Each number is 128 + 32 x the weight over its row's rms, rounded and kept within 0 to 255. Layers, rows and columns count from 0. The size above them is the row's rms in percent of the matrix's.

# layer 6 MLP up, 2560x640, rms 0.0439, rows 1591-1619, columns 480-559
size [108  96  94  98 104 102 112  96  97  97 102 103  98 101 100 101  97  98 104  98 106  95 100 103 105  99  99  97  96]
[[107 186 156 155 123 125 150 162 155 161 114 156 139 188 134  92 113  92  42  44 117 121 134 190  45 100  98 125 103 152 151 122 140  82 181 133 114 102 103  88 134 118  84 144 113 138 159  88 125 125 108 118 130  99 111 142 161 122 169 142  93 152 110  52 122 159 119 189 117 174 126  98 111 144 141 106 124 104 115 161]
 [106 126 145 187 110  97 119 161 138 122 186 113 139  93 138 101 131 157 125 121 159 109 135 134 149  81 125 163 102 119 157 153  85  93 109 119 100 176 128  93  82 147  85 144  99 137  90 104 120 137 175 197 122  96 132 153 150 163 146  32 100 124 185 165 131 155 158 135 141  72 114 118 103 152 129 203 121 149 120 165]
 [245 132  57 169 114  76 102  97 143  77 163  84 147 143 108 174 170 140 153 111  55 149 123 120 145 176 132 170 148 125  91 110 157 126 151 134 108 117 137  79  86  61 111 109 101 138 138  92 160 162 141 169 169 147 141 118  95  82 152 156 119 112 117 135  88 127  81 148 137 132  94 138 107 156 150 107 102  93 153 121]
 [142 117 148 112 143  74 116 141 111 162  91 134 108 160 105 136 192 154 139 194 120 133 141 145  99  52 149 141  95 132 162 141 100  92 125  88 146  62 114 114 139 130  88 105 130 156 106 121 117 178 139 145  90 120  58 133 128 133 112 144 145 135 166 122 173  79  77 167 146 112 112  88 162 123 124 155  98 121 140  98]
 [117 109 127 113 151 189 113 118  99 156 177 148 145 158 186 124  68  46 152 125 155 125 140 145 163 114 118 172  89  89  75  97 111 182  65 148 123 136 137 159 103  76  87 171  51 110 174 195 176 176  86  90 139 151 147 124 126 122 137 194 157 125 112 102 133 144  86 155 142 110 157 133 122  69 162 133 123 183 129  81]
 [131 139 186 101 143  79 146 152  80 147 139 112 120 149 169 102 123 143  99  92 137 145 122 109 133 137  98 200  87 154 122 194 179 144 114  91 140 155 125 116 123  84 171 116 189 122 115 178 118  87 105 129 130 149 118 117 126 132 142 154 154 123 112 108 232 140 125 103  78 128  90 109 180 130 121 133 170 125  82 160]
 [160 133 159 102 115 169 157 153  90 170 129 128 164 127 200 131 142 166 166 120  58 106 163  94 140 128 136 156 139 166 142 122 160  99 126 117  94 106 136 121 163 111 137  88 106 177 142 145 144  86 129 105 141 127 104 174 158 127 152 162  89 122 103 136  69 132 124 163 119  93 132 119 128  87 148 130 125 138 121  98]
 [144 173 127 126 137 126 155 117 101 184 127  97 117 112  86 133 154 113 126 110 178 193 112 125 139 125 116 154 113 165 128  90 104 143 126 199 145  78 155  91 121 255 150 211 156  68 173 161  82 124 134 111 131 162 116 155 111 101 161 119 147 130 122 177 153 134  85  97  94 161 145  96 153 144 106  94  99 122 187  97]
 [145 155 179 144 119 165 104 133 128 109 106 114 118 183 101 131  59 130 108 156 127 209 134 130  54 105 110 140 139  73  94 147 101 127 157 185 184 192 136 128 143  92 135 151 126  66 126 181  69  83 133 158 110 153 150 150 153 137 200 129 140 167 108 102 112 138 153  57 114  96  83 160 118 148 169  96 116 133 108 167]
 [ 79 158 115 138  70 124  91  95 127 106  94  40 163  86 158 171 121 130 121 139  99 180 142 147 177 147 124  79 133 132  57 129 138  85 115 106 129 136 145 154 111 146 139 165  78 209 161 174  93  87 110 164  81 105  98 131 153 146 159  89 105 153 130  51 127 149 144 160 165  71 127 112 161 131 121 154 165 173 124 137]
 [ 88 129 179 134  78 157 126 115 176 107 178 175  53 146 122 175  84 136 114 134 108  92  48 155 143 124 124 142 180 152 121 105 132 123  81 113 132 121 166 121 183 116 129 174 139 143  61 142  59  94  74 148  74 132 139 106 143 134 145  64 173 153 107 145 154 102 140  90 145 133 102 126 124 109 128 105 116 141 134 153]
 [126 119 164 173  96 133 151 190 163 162 196 172 111 132 151  91 117 121 129 119 100 129 101 111  82 142 145  85  98 105 147 130 143 131  68 104 118 143  89  77 150 159 153 107 132 108 195 158 117 148 155  92  74  94 108 137 106 119 178 122 134 121 120 165 155 110  67 110  98  91 150 133  74  93 112 129 116 143 137 171]
 [ 33 131  72 158 116 170  94 134 137 153 123 140 126 152 112  85 148 138  93 140 129 158 147 176 105 152 142 146 140 144  87 125  86 104 165 145 129 120  92 122 100 143 123 118  70 160 155  84 111 175 104 117 120 107 134 134  83 112 137  70 100 195 151 180 145 168 139 113 106 103 138 131 125 116 130  88 116 170  53 137]
 [150  90 111 111 100 133 142 123 102 146 124 197 178 141 170 113 140 157 121 164 124  75 119 134  95 125 158  90 123 141 130  88 104 107 146 180 145 102 167  93 121  94 133  79 179  48 102 128 126 111  87  94 130 121 178 145 108 182 129 189 124 136 109 156  93 118 192 126 160 165 130 139 137 106 156  54 104 155 183 195]
 [123 137 113  95 152 161 120 158 111 139 129 198 133  97 142 158 119 142 105 114 146 117 158 182 168 153 131 184 122 119 105 105 207 128 114 174 148 146 117 189 205 119 117 118 140  72 158 121 135 110 131 148 178  98 179 124 173  72 119 139 182  98 135 168 125 121  55 137 131  71 125 134 149 174 173 151 111  95 140  74]
 [ 87 106  99 121 131 170 108 121  87 175 128 178 152 121 159  57 122 164 135 123 144 118 170 184  87 114  95 113 118 164 131 143 157 152 144 131 118 138 161 116 121 155 117 145 145 166 204 126 160 118 150 180 167 122 112 146  71 141 132 103 110 163 124 149 206 139 201 113 144 118 133 150 117 135 142 126 120  69 157  86]
 [120 115 148  95 148 100 109  93 124 195 144 115 140 208 181 104 179 106 118  99 171 109 177 106  96 108 124 127 139 108 118 115 129 122 131 154 142 142 105  89 158 145 151  81 143 162 182  71 134 111 137  72 117  49 147 118 132 172 154 114 157 194 132  97 148  95 130 120 172  81 108 155 144 144  90 134 134 152 147 119]
 [153 124 145 136 157 125 129 109 174 134 132  88 174 179 162 130 115 103 135 125  79 180  71 108  55 146 109 214 108  95  70 125 143 144 150 179 201 162 165 154 109 127 104  76 180 130 171  83 162  96 124 119  64 139 112 119  78 124 115 135 124 129 130  95 133 176 142 111 148 154 107 117 109 105 138  99 118 180 131 156]
 [ 99 168 126 151 114 167 115 151 122 126 105  40 178 109 180 129  80 176 141 167 120 144 128 162 102 120 146 170 101 160 112 149 139  96 101 140 163 138 123  81 108 132 145 136 153 124 142 176 113 112  86  63  83 129  76 163 109 147 113 101 144  95 125 145  95 116 149 142 120 104 148 133  94 161 137  96 112 170  90  86]
 [178 108 128 151 138 139 139 119 169 117 156 131  90 130 109  91 119  88 103 117  96 142 144 130 187  80 100  88 175 163 120  91 156 187 137 154 138 107 151 157 105  94 143 123  98 144 140 150 158 134 164 155 118 156 122 141 132 106 174 125 171 166 171 136 168 101  99  90 155 177 151 172 115 115 127 197 107 130 163 103]
 [191 118 104 115  31 130 110 159 162 115 150 102 118 175 154 136 103  86 145 133  62  98 152 151 124  90 162 138  93  90 106  93 141 118  93 121 166 161 102 134 126 156 159 113  29 112 152 134 156 152 128 134 116 133 139 119  99 149 207 161 109 111 140  86 146 106 140 139 147 152 119 131 119 208 164 158 125 133 142 103]
 [105  51 175 187 122 175 126  94 160 131  87 141 141 130 111 116 178 112 128 150 130 100 111 132 102 124  37 136 146 123 137 162  82  64 154 128  82 128 106 104  99 120 105 120 116  82 170 110 149  78 107  69  76 115 112 162 147 156  63 131  89 197 189 127 146 114 113  93 114 133 138 152 173 130 146 163 176 138 128  98]
 [124 106  67 140 144  77 154 142 105 133 104 105 153  53 104 149 156  89 126 176 191 112 107 130 124 135  72 119  87 123 130 139  57 134 111 142 132 191 115 128  90  59 138 146 117  88 125  99 115 117  73 105 183 145 126 115 171  95  95 123  85 149  67 119 118 161 133 184 158  71 134 126 142 131  96 119  86 200 160 199]
 [125 124  97 163 158 134 120  72 151  87 160 111 172 153 129 132 191  99 154  84  96 220 104  54 145 130 122 137 119 190 128 104 187 153  78 128 138  79  75 149  90 169  87 134  82  97  98 206 129 140 177 160 160 206 101 109 148 122 117  55 155 106  74 148 170  65 116  97 115 194 110 170 137 142 123 158 161 168 106  97]
 [162 166 179 128 157 106 169  86 118 135 158 138 112 118 148 130  86  90 152  96 133 143  67 144 123 120 115 107 200 187 125 125 149 100 166 156 147  97 119  75 108 151 107 195 110 131 164 135  80 117 178 127 151 158  86  79 217 156 188 149 101 113 177 143 183 165 171  60 142 178 128 107 146 180 152 167 157 110  78 170]
 [111 104 122 162 158 107 134 100 114 155 143 136 121 149 135  99 139 150 119 128 122 122 145 133 198  84 148 129 148 104 126 162 119 180 100 100  83 106  42  94  91 120 103 107  83  38 158 174 117  85 132 130 127  84 133 101  78 154 147  97 112 155 112 112 151 101 106 107 131 173 125  96 123 100 146  93 101  85 116  53]
 [147 122 121 178 131 150 115 110 136 129 129 102  68 124 146 142 181 140 156 146 128  86 125 111 117 132 126 157 123 147 122  93 168 120 135 104 159 113  88 117 108 141  77 124  91  82 137 149  82 146 129 139 189 184  96 146  39 113 143 147  78 153 153 156 105 144 139 101  78 120 123 128 144 110 180 168 128 141 171 145]
 [135 106 104 149 184 155 157 130 115 174 145  64 111 113 139 156 116 138 135 154 146 100 154 131 134 141 140 174 126 150 139 162  73 217 157 129 131 155 152 152  58 153 111 121 151 113 112 144 147 191 102  73 147  89 126  76  68 136 146 135 122 120 123 127 166  96 121  88  64 132 106 149  76 143 116 107 141 111 157 154]
 [170 140 182  67 158 121  89 155 138 152 163 157 155 121 164  80 111  67  96 123 130 131 115 108 151 176 134 114 202 212  90 124 158 119 157 122 133 156 149  81 148 164 116 136 185 142 107 120 119 110 129 169 115 200  81  83 132 129 162 136 106  68 167 167 115 123 109 154 160 123 221 125 161 121 139 163 101 192 104 154]]
# layer 6 MLP down (transposed), 2560x640, rms 0.0328, rows 1591-1618, columns 480-559
size [ 96  97  98 102 106 106  97  98  99 104 101  98 101 101 103  99  97 103  92  98 100  98 100  98 106 103 102  99]
[[109 198  72  98  79 157 103 110 135 142 137 118 172 151 149 134 100 112  83 156  93 111 112 130 126  84 119  66  89 146 117 106  73 127 137 146  86 113  98 133 142  75 145 106 133 176 170 106 189  89 175 170  76  98 127 187 171 116 130 152 100  77 174 200 146 153  85 131 132 141 107 170 135 180 139 156 157 187  68 140]
 [129 140 119 142 173 124 144  86 124  64 156 159  79 136 104 115 170 164 114 208 152  96 135  76 108 113 127 116 159 143 136  88 165 179 165 138 177  54 115 107 116  65 160 102 159 130 102 170 127 119 152 139 173  66 197 104 101 143 128  78  62  84 101 100 112 116 169 154 124 130 107 176 136  99 150 127 134 139 111 137]
 [117 173 172 158 151 119 157 116 118 122 131 136 122  99  91  89 153  87 122 126 141 159 126 160  90 146 137 133 128  87 125 102 147 107  26 134 146  89  90 131 166 172 117 118 116 137 153 176 134 103 156  98 132 101 144 111  76 189 136 133  88 125 146 147 101 112 130 120 134  95 135 128 175 169 133 132 127 119 171  91]
 [170 101 153 109 107 104 120  99 173 153 133 203 152 136 126 142 116  67 105  29  91 198 146 139 126 160 119 117 158  62 183  83 122 147 118 162  65  75 146 117 129 135  91 145 158  95 128 141  67 117 174 111 153  96  27  58 110  99 136 161 124 125  83 160 130 164 140  98 100 139 153 127 109 106 132 136 109 146  85 168]
 [120  88 124 141 139 113  98 159 118 138 150 158 123  74  96 140 105  93 127 143 192 134 129  76 101 185 170 185 170 108  72 134 103 122  95 153 203 107 115 100 132 144 119 105 113 128 177  89 100  91  82 119 125 157 143  90  82  89 149 164 145 181 105  79 120 172  86 135 143 129  99 150 157  97 191 116 114 128 135 169]
 [100 121 142  64  53 130  97  90 176 117 175 137  73 160 143 139  88 138 195 114 183 142 138 183 152 149 128 143 151 104 128 147  79 166 178 185 179  59  94  74 122 163 139 121 113 147 161 148 131 115 131 106 175 154 109 175 110 155 137 135 107 118 143 175  96 144 167 149  71 151  85 145  81 131 107  84 114 162  71 156]
 [102 132 166 132  92 136  50 120 190 128 118 106 153 171  77 128 122 167 148  97 129 129  66 140 158 122  87 109 110 146 147 149 102 135 110  97 190 179 134 155 127 146 124 110 127 152  82 112 150 152 135 128 167 124 130 175  93 108  97 141  76  95 118 198 132 107 149 117  99 134 153 105 136 147 128 113 144 117 141 131]
 [147 132  92 143  50 106 161 179 143 152 167 106 107 191 123 109 141 149  77  93 125 148  79  82 150  72  95 165 132  83 124 118 187 123 157 102  81 106  67 145 138 118 165 174 149 148 100 130 138  94 183  68  91 151 117 155 146 160 140 121 100 130 161 172 147 151 132 130 160 149 190 132 123 176 146 137 153  68 181 131]
 [ 87 135 150 127 171 151 141 170 159 111 133 103 173 154 110  72 168 185 126 146 200 131  40 139 107 142 125  57 164 118 155 185 114 157 134 137 111  98  98 144  65 160 154 163 188  91 131 128 108  80 121 117 144 170 140 137 115 131 123 117 104 175 147  92 128 146 147 105 133 113 111 121 123  98 128 182 122  54  86 107]
 [ 71 116  81 153 166 111 151 121 100 147 103 144 113 156  96 111  92 142 137 101 139 141 117 104 109  45 153 167 119 128 133 109 138 151  84 165 122 118 122 132 198 164  87 160 132 136 109 142 149 170 122 162 123 167 133 100 155 143 151 110 138 106 128  80 122 122 140 106  79 155  94 135 123 171 159 153 119 131 145 144]
 [113 150 184 149 124 131  86 127 102 122 156  98 129 183 108  76 154 130 116 117 122  96 132 155 121 145 130  92 143 169 110 165 103 100 126 155  80 176 137 169  96 107 135 123 144 157 153 166 120 177 157 154 148 162 189  45  52 162 153  68 101 134 123 120 103  94 144 142  99 189 141 132 108 141 139 150 129 130 100  89]
 [188 183  90 149 112 125  53 113 113 132  97 143  82 128 166 154 117 106  67 136 144 108 154 136 135 105 154 107 116 141  97 146 179 156 129 159 130  74  58 134 145 175 147 134 102 141 115  62 171 140 109 124 181 109 148 101 115 136 106 119 151 134 166 143 145 117 161 100 156  98  44 132 181  82 166 112 115 138 140 133]
 [136 102 151 184  48 136 149  87  92 121 143 157 139 158  91  97 121 127 118 173 101 107 177 165 112 162 150 122  62 142  95 135 121 122 160 145 126 123 134 140 171 133 159 139 110 160 131 144 134 124 108 161 193  93 186 112 164 130 146 142 121 141 197 118 127 101  92 147 210 131 150 106 147 138 122 179  94  76 129 142]
 [146 138 117 162 121 163 114 138 146 145 111 147 186 151 130 101 168 126 137 180 137 154 150 156 139 124 128 142 136  86  94 126 139  94 165 142 169 135  68 124 126 127  98 106 116 109 186 151 110  71  77 160 149 149 140 136 166 112 128 135 137  92  26 107 143 115 165 134  98 129 120 121 123 124 158  33  98 151 171 119]
 [ 75 113 130 217 142 180 153 112  82 103  92 137 166 137 119  76 139  90  67 132  98 135 109 140 133 123  90  87 127  74  85 132 137 134 201 179 143 124 128 173  65 183 108 126  92 111  76 142 120 167 123 115  59 120 149  94 128 135 144  84 175  60 137 156 108 136  56  99 142 131 100 115  79 141 105  88 156  87 109 170]
 [ 63 105 210 106  71  93 137 137 146 124 150  95 103 149 113 116 115 128  75 165  93 129 120 148 145 195 118 134 188  86 124  87 149 191 102 141  47 157  87  94  85 106 168 132 109  58  65 134 150 142 115 130 103 119 118 146  60 117 113 128 111 170 122  83 201 124 127 104 130  42 152 176 104 163 161 109 103 144 113 158]
 [105 169  89 153 146  68 122 124 136 115 134 140 135 120 140 107 218 100  94 137 175 110 154 157 115 118 101  74 111 168 188  96  83 148 102  90 142 120  71  83 157 153 116 160 134 153 161 152 131 174 148 121 121 150  84 115 175  65 170  96 109 129  98 151  53 109 124 120 153 117  92  92 170 203 122 112 105  78 106 127]
 [102 179 161 135 117  77 118 196 176 100 113 106 108 161  71 147 111 118 118 158  99 140 118 164 112 184 115 114 137  93 108 160 188 152 180 162 178 118 100 114 166 144 172 126 132 146 117 120  90 169  75 138 106 134 154 115  47 160 135  89 100 122 127 111 138  81 112 155 123 142 109  43  91 122 111 130 159 141  72  81]
 [130 111 153 143 152 147  82 123 105 131 123 178 108 104 124 104 133 135 153 106 164 147 111 147 108 112 102 114 111 122 124 122 134 131 155 116 109 131 132  53  79 145 126  95 170 153 116 138 139 100 158  77 122 124 114  86 121 132  56 130 102  93 129 111 121 116 183 132  92 112 137 120 143  52 107 162 123 179 129 165]
 [160 175 166 115 114 102 169 136 125 139  96  85 118 123  89 141  82 111 126  93 162  90 153 166 138 142 139 112  58 130 132 128 167 143 148 108 126 120 145 186 109 195 148  85 131 129 151 160  98 141 132 163 123 173  81 114 144 153 102 156  63 148 156  87 110 134 117 139 129 216 141 102  80 173 127  80  67 151 129 169]
 [165 147 115 179 111 129  99 126 154 176  71  88 101 118 183 105 113 117 106 120 150 169 133 133 156 111 128 122 159 145 135 144 146 156  81 128 123 108 159 119 122 146 118  85 140 168 108 132 159 120 131  94 114 111 131 129 101 156 149 203  50  52 148 124 131 167  93 150 119  78  60 100 135 115 112 129  62 143  51  53]
 [100 129 100 141 157 130 102 158 167  78 138 106 142 143 111  78 123 180 143 107 133  92 133 159 158  66 225  89 179 141  95 143 130 151  98 135  76 108 121 149 118 140 130 107  92 132 145 125 136 166 129 123 127 138  81 134 115 137 148 135 105  74 160 169 123 121 179  80 190 147 113 143 104 105 108 167 111 133 136 119]
 [140 162 108 180 171  98 183 160 145 119 139 132 120  89  65 165 154 136 124 149  92 112 123 130 107  96 146 101 136 117 139 121  84 134 169 114 149 170 152 123 146  87 128 116 127  79 149 107 125 123 164 134 133 120 127  41 146 162 109 161  95 180 155  41 163 141 129 165 116 105 204  76 104 107 116 134 164 153 162  78]
 [210 167 103 112 116  87 112 129 150  99 127 126 153 150  94 159 128 166 116 147 128 132 118 169 145 151 124 130 126  93 113 120 179 107 163 109 108 176 149 158 121 138 104 101 126 139  20 162  90 131 107 126 157  96  85 135 132 136  94 117 101 133 101 140 150 145  69 146 130 139 201  80 145 131 164 119 104  97  95 153]
 [138 156 126 174 187 114  97 162 128  97 106  95 148 120 101 144 134 131 143 127 150 114 186 136  91 137 146 112 202 129 121 107 127 106  97 114  88 104 135 120 195 147 121  75  31 170 125 158 183 163 184 156 143 155 140 120 114  97  79 168  69 156 111 184  99 115  82 149 125 173 127  86  55 102 145 162 145 127 126  73]
 [151  84 108 120 157  75 139 123 131 125 148 181  97  94  79  96 128 110  84  97 112 133 136 136 109 147 131 119 147 185  86 164  79 196 120 128 103  75 156  90 147 161 103 174 120 140 124 101 140 178 193 141 103 108 122 112 125 125 165  91 142 156 157 116 141 113 113  62 130 123 134 131 160  80 114 140  96  95 122 155]
 [ 81  96 128 131 131 147 107  49 159 140 139 148 133  75 170 120 172 144 125 140 111 133 134  99 115  85  76 138  88 118  49  88 181 135 204  98 156 191 166  89 181 144  98 126 102 155 129 146 119  62  99 149 136 190 175 165 155 146 131 137  28 112 149 189  89 196 111 118 110 110 140 118 114  97 174 199 100  79 176 160]
 [110 149 172 150 125  88 128 151 134 125 127 134 155  98 110 177 141 148 134 139 123 120 101 128 128 121 219 153 122  94 118 164 128 132 130 171 157 129 110 135 156 151 110  95  70  76 162 148  96 150 124 140 101  89 141 153 136 112 126 179 103 111 177 142  70 127 165 108 110 171 110 153 178 156  97  65 144  87  86  84]]
# layer 6 MLP gate, 2560x640, rms 0.0434, rows 1592-1619, columns 480-559
size [ 95  98  96  98  98 108  96 102  96 102  99  96 100  99 103  96 102 106  93  97  96  94  94 104 104 103  95  96]
[[122 139 133  86 120 124 137  86 145 164 110 157  70 114  81  95 147  93 140  78 118  68 142 147 107 175 118 160 147 112  80 100 140 109 142 108 102 166 179 192 166 124 118 176 141  75  65 154 152 109 154 168  77 107 126 106 115 107 198 104 142 150 122 117 190 147 129  94 126  96  62 155 152 104 148 112 150  83 156 137]
 [145 182 101 191 143 106  78 101  73 110  95 102 133 145 109 141 156 131 122 124 172 164 124 111 144 154  73 151 141 157 160 187 115 184  72 126 139  73 142 141 157 153 167 128 152 170 164  97 134 181 104 142 120 141 109 188 134 145 114 228 135 103 177 117 139 155  89 109 129 152 142 151  89 122 124 122 139  91 143 124]
 [ 86  91  92 127 124  61 116 144 102 156 132 101 170 143 160 206 119  69 136 134 163  68 168 142 128 100 106 135 123  48 164 113 146 191 119 171 106  45 201 159  65  97 117 148  63 171  99 173 139 182 159 136  88 114 140  98  44 140 161 190 160 108 133 125 168 183  54 143 106 160 146 126 138 121 140 124 116 167 149  74]
 [108 118  60 142 163 129 148 167  93 165 143 118 129 140  98 129  83 129 110 186 126 123 139 103 172 120 136 149  70  67 172 143  89 117 107 157 158 179 132 131 147 161 136 105 148 134 161  74 114 118 112 163 145 102 122 121 143 125 103 113 124 101 120  96 159 160  65 106 116 124 133 165 183 122 148 114  86 117 118 152]
 [142 160 137  78 138 143 144  82 110 145  69 108 112 124 144 229 169 165 139 143 145  84  96 121 111 110 151 103 103 158 177  88 112  75 138 130 156 205 172 162 118 147 125 127  95  98 127 164 153 171 147  88 144 123  81 144 138 130  91 146 152  52 110 104 125  70 146 174 138  79 136 132 205 131 117 174 178 102 156  76]
 [140 132 142  78 149 148 204 173 106 152 125 208 177 104 136 181 168 179 127 172 128 181 155 127 152 173 173 110 107  75 121 188 125 100 143 153 136 124  81  88 100 118 161 119 115 105 118 136 129 192 157 125 149 111 162 102 136 165 109 122 140 137 116 119 128 191  85 146 188 116 124  81 120 115 161 125 150 108 122  85]
 [133 115 109 125 171 166 136 220  71 148 173  98  86 159  82  57 141 151 116 120 172 119 165 123 128 105 119 125 120 103 103 144 162  90 184 149  80 120  82 168 205 120  99  69  58 141 106 133 133 150 102 123 144 123 137 171 145 139 151 145 140 155 137 127 152 119 166 177 110 153 179 108 119 100 111 155 112 118  44 105]
 [103 127 126 114 158  67  76 155 113  86 146 110 146 107 136 109 133 163 111 142 120 151 195 128 108  48 126  96 145 139 131 122 122 131 146 128 176 162 110 141  75 128  78 159  74 125 144 147 136 166 136 103 123 163 104 133  88 136 164 141 108 133 133 143 119 132 220 103 138 145 102 159 151 137 113 152 128 153 135  83]
 [153 188 171 112  92 124 119 123 113 129 128 155 126 160 169 120 122 136 101  90  61 119 128 134 127 165 124 143 143 120 162 149 109 169 156 103 175 142 113  95 125 144 138 173 196 133 104  97 148 121 127 175 152 139 125 119 103 117 146 130 143 132 138 113 123 120 126  91 184 116 117 154 129 118  89  64 155 112  75  96]
 [114 172 177 166 154 127 144  89 108 150 161 155  90 158  96   7 140 123  93 159 106 105 116 137 165 137  89 129  67 172 127  96 191 132 131 164 104 128 150 161  83 113 116 133 150  92 127  98  75 186 146 141 124 107  89 114 151 145 132 128 144 143 138 157 110 146 140 183  50 114 107 163 149 146 126  87 132 132 195 151]
 [ 96 116 154 118  80 152 186 116 113 122 189 106 107 149 184 114 104 110 159 147 116 146 155 144  55  81 101 121 149 120  50 120 126 128 154  95 127  93 132 110 154  81 173 123 165  89 119 140 170 145 186  37 129 112 110 110 171  69 153 139 128  77 148 132 108 125 123 147 120 135 122 142 117  81  90 127 124  87 122 124]
 [121 176 150 180 117 133 161  86 166 164 145 126 117  90 123  64 135 142 126 101 151 136 103 186 118 139 114 132 151 127 113 190 107 126 199 168  58 125 100 173 176  90 153 111 110 109 108 144 115 115 190 109  80 112  94  62 128 119 230 131 111 113 191 147 139 113 138 121 130  94 106 117 126 103 160  88  89 141 131  92]
 [134 123 115  70 195 148 140 130 120 248 141  98 128 145 168  80 144 187 133 124  81 146 100 164  82 126 150 119 172 107 109 110  91 165 117 112  90 178 153 155 139 122 161  95 122  95 118 112 155 132  78 145 186 128 130 113 176 105  98 137  88 120  73 124 134 129 148 109 127 133  96 152 160 131  64 156 119 145 107 166]
 [139  81 138 118  43 105 131 183  79 125 199  77 161 118 117  56 135  71 108 129 169 116 199 182 127 140 118  94 138 125 114 123 139 211  87 133 103 142 102  94 153 101 137  97 106 165  88 114 211 181  76 247 172 154  93 115 113  93  89 151  97 108 117 129 134  86 140 174 135 123 143 137 180 139 102  86  86 103 102 125]
 [154 132 105 146 187 107 134  72  87 190 155 128 145 125 109 147 127 147 100 125 123 129 155 152  69 113 146 154 116  99  32 132 156 155  92 116 127  81 146 163 201 185 167 117 121  70 159 130  77 134 120  99 152 123 131  80 114 128 112 119 153 145 109 161  98  93 155 115 129 128 126  64 166 132 115 125 136 164 152 106]
 [ 49 168 101 172 125  63 108 136 106 151 169 107  71 147 140 106 188 130 132 121 105 152 162 100 121 178 128 109  86 143 133 126  71 155 139 182 133  91 150 172 147 126  58 150 121 144 140  93 128 168 156 128 164 131 133 171 111 107 114 133 161  97 185 108 166 148 184 115 104 113 150 126 135  97 141 102 106 139 178 106]
 [119  90 134 144 168 184 172  99 110 123 153 137 134  55 170 118 122 102 132  89 109 146  92 129 113 142 128 116 130 147 140 102 134  88 122 143  50 142  82 142 100  56 104 117 105 150 145 175 183 110 106  76 102 100 103 160  81 127 111 137 118 137  98 135 173 145  96 135 100 101 128 151  81 185 130 115 128 152 117  96]
 [113  83 112  81 154 193 119  85 164 150 113  91 157 158 134  63 104 139 126 137 156 166 153 130 118  84 139 138 106 193 142 127 201 160 120 130 190 131 131 101 174 175  90 140 121 139 114 184  80 129 160 137 147 154 150 174 117 157 140 155 132 182 123 166 153 166 169 117 115 146  48 171 175 111  90 103  87  95 119 160]
 [ 87 133 136 142 139 132  63 104  92 109  88 147 102 109 152 141 131 182 151 164 121  97 110  74 116  58 167 117 113 102  97  81  94 137 116 107 175 157 200 215 140  92 102 103 130 134  92 141 160 101  77  98 119 123 186 184 120  95  93  90 130 128 132 167 124 102 158 107 183  87 119 150 158 104  88 144 133 131 143 102]
 [144  92 104  94 111 136 111 141  68 105 187 117 121 126  94 120 134 135 156 149  45 129 123 183  91 153 119 153  92 161 108 151 134  94 105 182 173 146 148 161  84 198 169  94 147  78  63 170 134 140  95  98 146 123 189 236 108  80 116 148 172 120 152 186  64 129  98  74 108 155  89 151 138 107 113  98 159 103 135 116]
 [126  98 127 152  75 141 108 162 135 126  97 162 148  99 172 164 154 143 167 152 152 110 147 128 151 108  86 151 102 115 114 141 159 108 104 134 162 177 102 186 113  57 128 128 108 173 124  84 197 128  83 175 100 140 146  71  39 110  96 109 132 139 127 122 102 143 132 133 148 182 157 167 102 149 109 114 123 112 146 111]
 [113  84 116 113  29 122 148 108 130  68 131 132  85 129 115 164 103 173  80 190 108 158 134 136 107  87 176 124 104 187 157 137 110 135 152 103 130 149 126 168 149 144 151 141 111 108 153 118 166 134 145  69 116 116 109 190  85 122 104 180  75 167 113  99 127 114 146 151 139 161 143 102  85 146 120 141  40 144 105 125]
 [120 117  92 107 114 136 154 139  99 118 125 166 128  75 121 116 114  78 165 105 152 133  99 140 129 117  92 155 120  85 111 133 170 194  82 150 134 121  65  60 145 137 115  83 128 110 101 152 169 124 162 121 104 181 141 122 120 113 125  90 164 175 121 156 141 156 123 127  89 119  88 186 115  85  93 145 123 130 150 150]
 [172  76 168 158 157 168  82 188 114 196 167 149 109 178 103 100  93 218  90 165 111 121 144 154 107 125 143 125 169 152 115  98  52 188  82 180 150  86 123 104  51 109 171 102 120 135 120  44 133 102 160 126 153 120 123 106 137 159 155 129 120 141 113 173 187 181 165 115  80 177  89 157 171 115 128 149 119 119 141  88]
 [ 91 147 101 144 120 166 167 164 111 128  80 110 130 128 103  84 131 175 134 124 127 122 146 136 113 158 167 144 121 135 131 123 128  63 179 185 162  57 121 130 152 100 161 154  95  93 186 129 178 138 117  85 172 100 106  94 156 156  72 117 147 138 152 126 110 107 167 127 134 100  94 176 121 112  73 119 208 132 134 155]
 [116 113  89 187 120 172 118 114 154 173 111 171  98 155 192 129 139 169 140 107 158 151 148 122  43 157 139 142 132  66 171 105  75  95 131 129 182 140 115  91  91 194  88 110 122 116 187 212 147 100 123 130 135 131 135 173 164 128 143 101  98 150 140 145 152 123 158 138 148  78 123 124 161 122 154 182 179 176 132 114]
 [173 117 153 103  85 182 128 177 164 154 146 112 133 124 123 181 138 130 116  74 172  98 122  89 110 137 114 108 143 139 136 191 124 159 179 103 115 172  90 171 115 104  80 175 146  74 130 129 127 161  89 124 101 105  83 119  72 102 143 105 110 156 189 189 172 110  77 120 196  95 107 146 152  89 135 183 142 135 170 129]
 [ 98  93 100 122 150 129  81 134 129 106 174 146 161  98 169  48  69 182 187 183 110 115 111 118 158 185 175 166 139 131 148 142 150 130  84 152 118 144 144 117 122 155 164  39 129 155 181  82  98 141 122  82 130 126 130 124 101 148 100 153 122 134 188  84 136  94 131 128  46  63 163 197 203  91 121  89 138  67 222 155]]